Part of a small language model's weights.
Size: 14 layers, width 384, MLP 512 SwiGLU, 38.3M parameters.
Training: a variant of Adam for these matrices, 777M tokens, 13375 steps.
Each number is 200 + 20 x the weight over its row's rms, rounded and kept within 0 to 999. Layers, rows and columns count from 0. The size before them is the row's rms in percent of the matrix's.

# layer 2 MLP gate, 512x384, rms 0.0996, rows 246-254, columns 128-255
099,193,209,201,189,209,199,192,233,217,193,185,181,167,177,195,209,214,198,189,189,198,182,219,176,173,206,215,183,208,206,171,227,233,217,222,175,162,189,177,184,206,192,174,200,178,223,206,168,209,200,196,250,188,199,198,209,197,218,212,208,245,237,188,194,205,197,189,195,189,201,207,209,185,178,237,180,176,214,184,188,188,203,174,199,197,212,185,186,195,182,181,200,198,189,207,245,252,195,214,223,220,191,218,193,178,212,187,183,207,221,169,247,187,181,196,200,237,199,175,193,210,235,220,207,194,199,209,211
101,236,189,199,175,169,186,198,154,171,203,205,208,187,225,193,209,235,192,204,245,181,172,199,196,201,209,224,219,214,200,200,202,207,239,225,212,214,215,199,212,191,197,217,157,163,189,205,195,176,199,182,198,226,223,183,187,181,165,194,180,171,217,188,180,190,188,165,218,189,146,188,208,228,170,205,224,216,196,188,170,201,168,189,188,193,174,201,226,177,173,212,200,205,203,219,205,178,182,197,171,163,194,221,211,199,185,200,193,193,186,173,202,205,226,183,176,196,198,214,183,197,192,175,160,207,202,225,209
097,221,175,214,215,205,198,196,160,244,195,210,184,204,189,197,208,191,209,202,179,194,210,186,218,195,181,170,192,202,214,202,180,237,218,229,187,231,170,183,219,205,217,165,183,138,181,230,232,178,212,219,194,164,221,178,190,201,173,203,190,176,204,208,204,188,195,232,206,187,178,205,197,200,203,223,195,209,191,216,164,197,206,147,221,222,158,196,194,203,189,205,218,194,203,228,215,203,198,183,196,203,226,228,176,173,166,185,186,197,186,202,163,182,226,207,204,188,251,229,173,204,203,204,188,250,209,247,183
099,215,189,218,171,182,229,224,183,226,184,194,189,173,168,187,218,197,224,197,172,224,199,209,175,209,198,200,231,191,173,190,174,183,215,213,212,200,240,190,222,207,243,223,179,237,186,213,208,217,204,192,215,220,199,202,246,233,239,190,187,214,201,199,170,202,196,200,227,192,173,206,223,203,188,193,211,212,229,238,166,193,220,200,210,192,201,196,199,151,210,239,208,217,181,232,211,159,194,239,188,188,192,193,220,204,218,210,199,204,196,211,203,201,236,224,226,186,251,210,233,165,240,176,206,215,198,189,190
102,189,234,211,193,185,229,214,168,169,205,204,170,182,219,214,189,223,189,185,189,220,192,214,206,221,215,198,227,199,218,199,183,229,248,182,191,209,176,230,238,197,196,179,219,186,236,201,190,189,189,208,209,200,222,210,193,224,210,219,224,201,193,209,226,211,174,191,217,195,186,183,208,190,210,214,212,227,195,214,238,257,206,174,230,228,182,185,234,184,182,189,185,160,212,169,219,183,180,227,202,216,206,229,207,173,199,217,229,202,242,175,197,183,224,167,219,177,182,207,177,206,177,191,208,207,208,175,253
104,186,191,200,233,212,222,202,226,219,196,220,153,199,200,220,205,181,195,215,237,202,228,219,223,205,217,158,177,186,209,223,239,234,186,211,215,221,206,194,192,224,207,214,199,204,177,217,200,174,209,196,173,190,206,199,212,187,182,219,216,178,188,207,227,192,190,196,209,187,218,183,198,195,193,214,236,197,210,211,199,200,213,168,178,192,187,191,173,203,200,167,206,282,204,186,242,200,234,176,189,229,212,187,211,238,189,191,214,192,186,188,197,210,177,196,195,202,208,182,162,208,231,221,198,236,188,231,226
103,206,226,201,196,251,223,212,211,194,206,200,214,209,210,175,193,183,152,197,228,199,204,211,178,212,211,221,199,184,209,213,250,150,174,185,193,197,214,188,212,171,176,195,216,167,217,189,210,190,200,185,252,234,191,183,189,212,186,212,165,194,227,228,197,199,217,220,202,195,188,213,188,171,202,215,176,227,152,192,164,211,256,230,189,229,196,205,217,217,208,198,185,194,160,229,200,203,178,192,193,172,166,212,192,190,206,227,195,214,171,191,202,204,190,226,195,201,196,166,161,224,202,194,220,186,206,182,207
099,202,225,198,177,239,224,158,207,176,214,222,222,202,223,212,201,210,201,217,180,201,202,187,176,195,164,152,174,205,216,164,207,189,165,184,190,196,205,221,195,177,198,204,191,198,181,182,175,180,205,180,228,175,197,190,199,188,216,154,178,190,216,183,189,163,211,227,201,220,170,197,213,213,206,222,225,232,167,193,179,182,183,204,213,207,182,215,227,167,182,203,183,221,237,228,216,239,197,222,192,189,198,219,185,183,215,245,195,164,203,220,232,199,174,192,208,197,177,193,188,196,203,165,227,214,210,188,208
085,178,178,195,206,169,189,199,167,194,189,168,182,184,196,202,199,229,157,179,215,194,169,206,165,188,181,198,208,203,205,231,195,231,214,198,191,217,195,189,223,212,213,190,220,182,186,217,168,165,250,197,193,166,214,207,217,179,196,224,178,187,245,199,219,202,145,171,213,181,195,199,233,203,174,198,209,181,208,203,209,167,189,205,174,222,184,176,185,167,196,182,193,179,200,184,205,186,172,224,182,212,228,207,196,227,207,220,206,215,199,177,171,194,215,214,199,203,179,185,198,198,222,216,188,246,201,213,216
# layer 2 MLP up, 512x384, rms 0.0978, rows 246-254, columns 128-255
097,190,205,185,206,219,255,211,232,164,191,188,162,177,174,215,189,188,168,209,180,221,221,200,226,207,219,181,179,193,148,202,192,175,184,191,201,204,152,187,205,174,237,210,195,203,203,187,222,210,181,210,186,201,216,194,215,232,229,184,228,200,162,222,200,207,207,209,193,187,192,236,189,212,192,189,172,191,186,198,177,214,219,212,234,227,192,235,173,233,197,216,242,198,189,184,178,173,195,180,190,194,201,216,197,204,190,217,171,189,190,206,198,219,221,184,215,187,208,217,182,209,167,197,212,181,183,194,178
093,188,195,200,208,219,184,215,195,188,218,190,201,209,177,161,180,185,207,228,197,197,236,203,168,217,211,232,208,208,195,198,247,192,213,192,193,206,232,193,207,210,168,188,222,210,186,219,212,213,192,198,176,188,199,207,227,185,190,198,190,214,240,206,208,248,187,203,212,187,195,162,210,204,187,214,202,199,192,229,198,192,176,221,187,224,203,190,208,182,187,198,184,163,171,187,207,189,213,200,197,228,218,172,182,233,199,211,239,232,205,195,187,188,204,232,188,203,228,173,193,208,201,197,193,211,238,219,196
095,196,212,220,188,190,186,225,219,194,233,215,234,205,208,233,171,189,197,191,209,203,199,193,182,216,197,196,183,201,208,180,198,219,225,226,238,186,175,201,183,182,202,185,191,208,202,182,220,211,222,210,180,208,175,177,164,186,152,222,173,197,198,197,165,210,171,221,186,201,184,173,167,173,220,202,230,195,226,195,222,167,190,214,175,168,195,173,196,227,218,199,192,210,199,192,192,195,190,208,204,164,223,182,188,225,193,181,221,195,177,193,190,194,240,145,188,228,208,195,195,224,182,190,200,224,205,222,170
097,193,241,205,197,203,202,228,183,230,194,191,214,219,200,180,208,213,195,226,200,181,191,209,188,191,212,227,195,175,234,181,179,191,209,191,243,208,199,204,210,197,217,207,173,201,189,212,179,228,174,193,237,179,222,222,214,152,212,219,195,177,225,232,214,206,168,215,216,196,233,214,233,213,196,187,208,185,201,145,164,184,187,216,189,215,200,201,172,190,215,246,182,170,137,214,201,203,184,255,209,221,215,203,190,186,164,224,184,205,177,217,193,181,202,199,211,205,185,176,203,156,217,203,189,220,168,197,217
093,212,207,188,201,157,203,197,202,200,192,200,171,226,192,190,220,230,194,190,194,246,174,211,184,182,203,186,219,243,218,213,172,211,179,232,202,216,212,203,204,193,174,195,221,219,219,197,180,203,204,227,231,213,243,213,204,192,231,200,211,199,222,192,201,220,196,173,186,180,204,223,180,198,173,232,174,194,196,194,181,185,193,188,180,221,212,180,211,198,171,186,209,197,201,189,221,206,171,193,218,206,212,202,228,224,209,211,179,194,225,194,194,203,198,217,218,194,199,168,195,162,205,171,238,207,202,179,186
118,154,182,217,200,186,210,206,188,240,202,178,195,156,193,222,238,219,236,169,177,216,219,177,196,213,174,207,201,197,193,214,166,199,226,177,181,222,210,227,207,206,221,206,181,182,188,210,225,188,214,204,197,213,211,189,206,204,171,170,192,205,233,171,217,165,168,164,223,225,189,191,209,214,199,158,209,209,202,211,194,228,204,223,209,178,171,189,209,202,163,195,231,220,234,208,205,200,205,214,178,172,213,186,175,177,198,197,189,185,187,213,193,193,248,181,208,176,221,214,239,208,203,200,182,186,207,198,215
107,217,218,184,208,178,235,149,197,198,195,217,208,171,203,220,175,203,192,201,184,173,205,213,195,201,190,207,178,230,221,187,201,181,179,209,182,203,181,183,215,194,207,221,202,199,217,170,187,207,180,218,174,208,188,177,224,213,253,203,196,211,169,224,171,231,224,181,199,181,185,217,227,215,190,207,201,211,216,162,230,224,217,180,216,171,204,197,207,197,218,189,186,191,212,251,225,170,195,199,185,215,198,238,204,197,202,234,205,233,184,203,196,210,195,233,216,231,171,190,200,216,174,191,208,202,171,211,204
101,222,175,198,182,215,220,165,190,164,249,147,204,197,194,168,208,185,180,176,215,174,205,197,196,198,194,234,184,218,165,177,217,211,186,226,154,165,207,243,223,190,199,174,178,178,200,179,171,208,209,208,194,194,186,203,222,226,213,201,197,200,201,203,175,204,214,198,199,231,192,228,223,211,206,201,232,216,187,183,200,211,204,163,211,200,213,220,206,202,216,168,180,196,226,204,212,179,218,202,211,176,185,208,223,215,198,236,245,192,203,206,233,192,161,211,181,212,202,237,264,209,181,145,196,190,211,211,154
081,221,234,202,208,200,232,211,199,179,209,216,204,170,184,211,207,203,199,214,188,233,204,178,234,155,191,176,209,198,196,218,199,170,165,185,221,224,166,191,204,179,201,193,175,190,206,199,173,201,189,203,195,284,197,170,173,173,233,159,247,208,218,173,170,201,235,188,179,208,217,205,213,230,221,177,221,181,223,195,198,194,238,208,176,201,202,223,164,244,226,224,215,216,207,189,193,202,194,204,223,168,216,192,209,192,219,210,195,180,195,202,258,201,205,208,190,204,183,208,220,188,173,215,191,217,204,178,204
# layer 2 MLP down (transposed), 512x384, rms 0.0769, rows 246-253, columns 128-255
099,215,167,225,188,190,196,218,200,193,196,191,219,213,207,200,227,202,236,203,230,204,209,232,186,157,178,225,197,224,217,218,209,195,186,201,164,216,223,218,177,201,186,212,184,194,217,195,199,198,199,201,167,221,182,200,166,220,225,190,173,207,208,214,208,204,187,173,154,202,218,144,243,185,198,206,240,206,217,190,227,192,199,185,173,170,201,161,201,185,181,232,172,174,205,215,225,202,206,227,187,225,181,205,200,195,199,196,203,191,217,153,195,183,210,186,212,172,210,203,221,209,211,199,198,217,179,206,219
099,198,194,210,200,208,203,228,202,194,211,163,203,198,220,198,195,170,210,188,222,174,215,209,196,200,187,202,191,197,201,199,151,185,218,183,205,193,203,171,226,190,174,171,219,191,206,190,219,215,192,192,228,236,204,218,209,201,204,217,180,178,233,181,186,220,215,198,213,165,147,213,209,200,198,173,176,186,195,219,163,196,167,172,177,198,169,211,231,177,195,177,193,170,193,187,217,188,218,213,194,177,157,216,233,214,202,227,209,223,187,200,200,142,218,211,151,215,216,207,171,195,219,226,207,226,206,240,164
099,207,213,192,165,182,197,214,213,230,222,192,233,153,172,220,182,194,201,199,187,178,203,188,213,207,211,224,169,162,185,190,227,217,216,224,248,192,205,199,211,163,202,217,194,231,178,215,212,188,202,209,195,215,147,169,233,213,190,204,152,204,197,181,178,228,184,181,193,202,190,199,194,187,208,178,177,190,216,210,182,168,186,248,201,182,223,178,186,235,235,222,191,204,196,185,181,176,217,232,202,165,187,214,208,215,227,153,198,238,167,208,192,221,217,173,198,217,209,174,222,214,210,207,185,169,224,216,187
097,221,216,207,169,186,205,185,221,216,198,225,192,207,202,184,210,199,215,217,189,225,210,216,177,166,179,202,221,222,193,157,235,170,179,211,204,209,214,196,245,181,246,209,205,207,208,211,241,208,220,212,205,205,185,198,211,253,216,211,223,203,166,202,153,220,235,178,176,184,223,211,228,242,211,198,176,202,219,224,199,228,248,221,224,226,201,191,220,178,201,232,202,202,180,237,197,170,202,221,193,205,182,190,151,205,182,230,194,232,208,216,192,216,221,210,207,203,252,184,228,189,215,199,258,207,171,205,188
103,202,187,207,191,194,195,189,229,225,161,206,201,226,185,204,208,204,200,179,203,201,190,192,192,188,187,192,199,221,199,215,177,197,144,244,214,191,204,189,166,200,195,222,180,230,170,197,213,206,222,187,213,224,187,220,204,159,209,183,206,183,220,205,194,174,231,205,168,160,240,207,188,193,181,227,167,188,204,178,158,149,195,228,192,194,233,241,182,201,203,204,200,251,198,238,165,200,197,145,205,217,207,183,190,231,193,193,164,180,171,229,193,202,181,204,173,214,201,182,224,171,190,183,196,189,150,222,142
113,175,175,218,216,202,221,197,246,214,195,227,169,195,216,207,233,187,196,192,208,201,227,201,218,226,204,168,181,182,210,221,225,206,185,203,207,216,214,171,199,212,220,229,204,188,188,228,218,194,217,194,150,212,216,191,225,191,176,226,204,199,189,188,222,198,187,193,216,177,201,188,195,197,186,203,245,196,215,229,211,203,217,165,183,183,170,195,166,200,199,179,181,298,200,186,250,189,232,171,195,231,207,172,210,241,177,215,207,185,176,196,185,218,197,180,197,180,213,171,173,198,196,216,187,217,186,242,231
106,176,163,219,196,198,214,230,220,208,224,179,191,236,218,198,236,175,199,200,170,219,173,195,186,220,211,192,224,175,191,220,178,223,205,181,214,183,190,207,184,208,207,165,185,184,155,229,204,232,214,209,192,192,228,233,178,191,159,180,193,202,180,191,226,175,180,210,193,210,216,181,200,209,200,197,230,217,198,215,214,209,181,196,189,187,200,209,167,191,201,208,202,227,188,171,184,213,210,207,223,214,237,201,185,209,200,182,199,191,197,188,188,198,193,158,181,204,217,210,216,190,184,212,211,216,209,198,188
099,226,196,203,192,177,202,214,148,211,196,215,189,215,196,202,196,158,207,203,197,215,199,202,183,177,250,211,244,185,186,232,180,177,223,175,204,166,174,184,211,211,197,183,188,186,207,224,203,224,188,216,202,208,185,202,200,171,160,183,202,194,169,173,221,222,198,199,225,212,211,215,169,213,214,180,172,164,214,213,196,197,214,253,182,183,189,207,195,191,219,192,190,189,205,213,156,223,179,203,183,211,199,208,181,186,179,165,195,199,219,172,192,192,198,234,204,201,174,186,191,189,196,184,171,196,214,195,209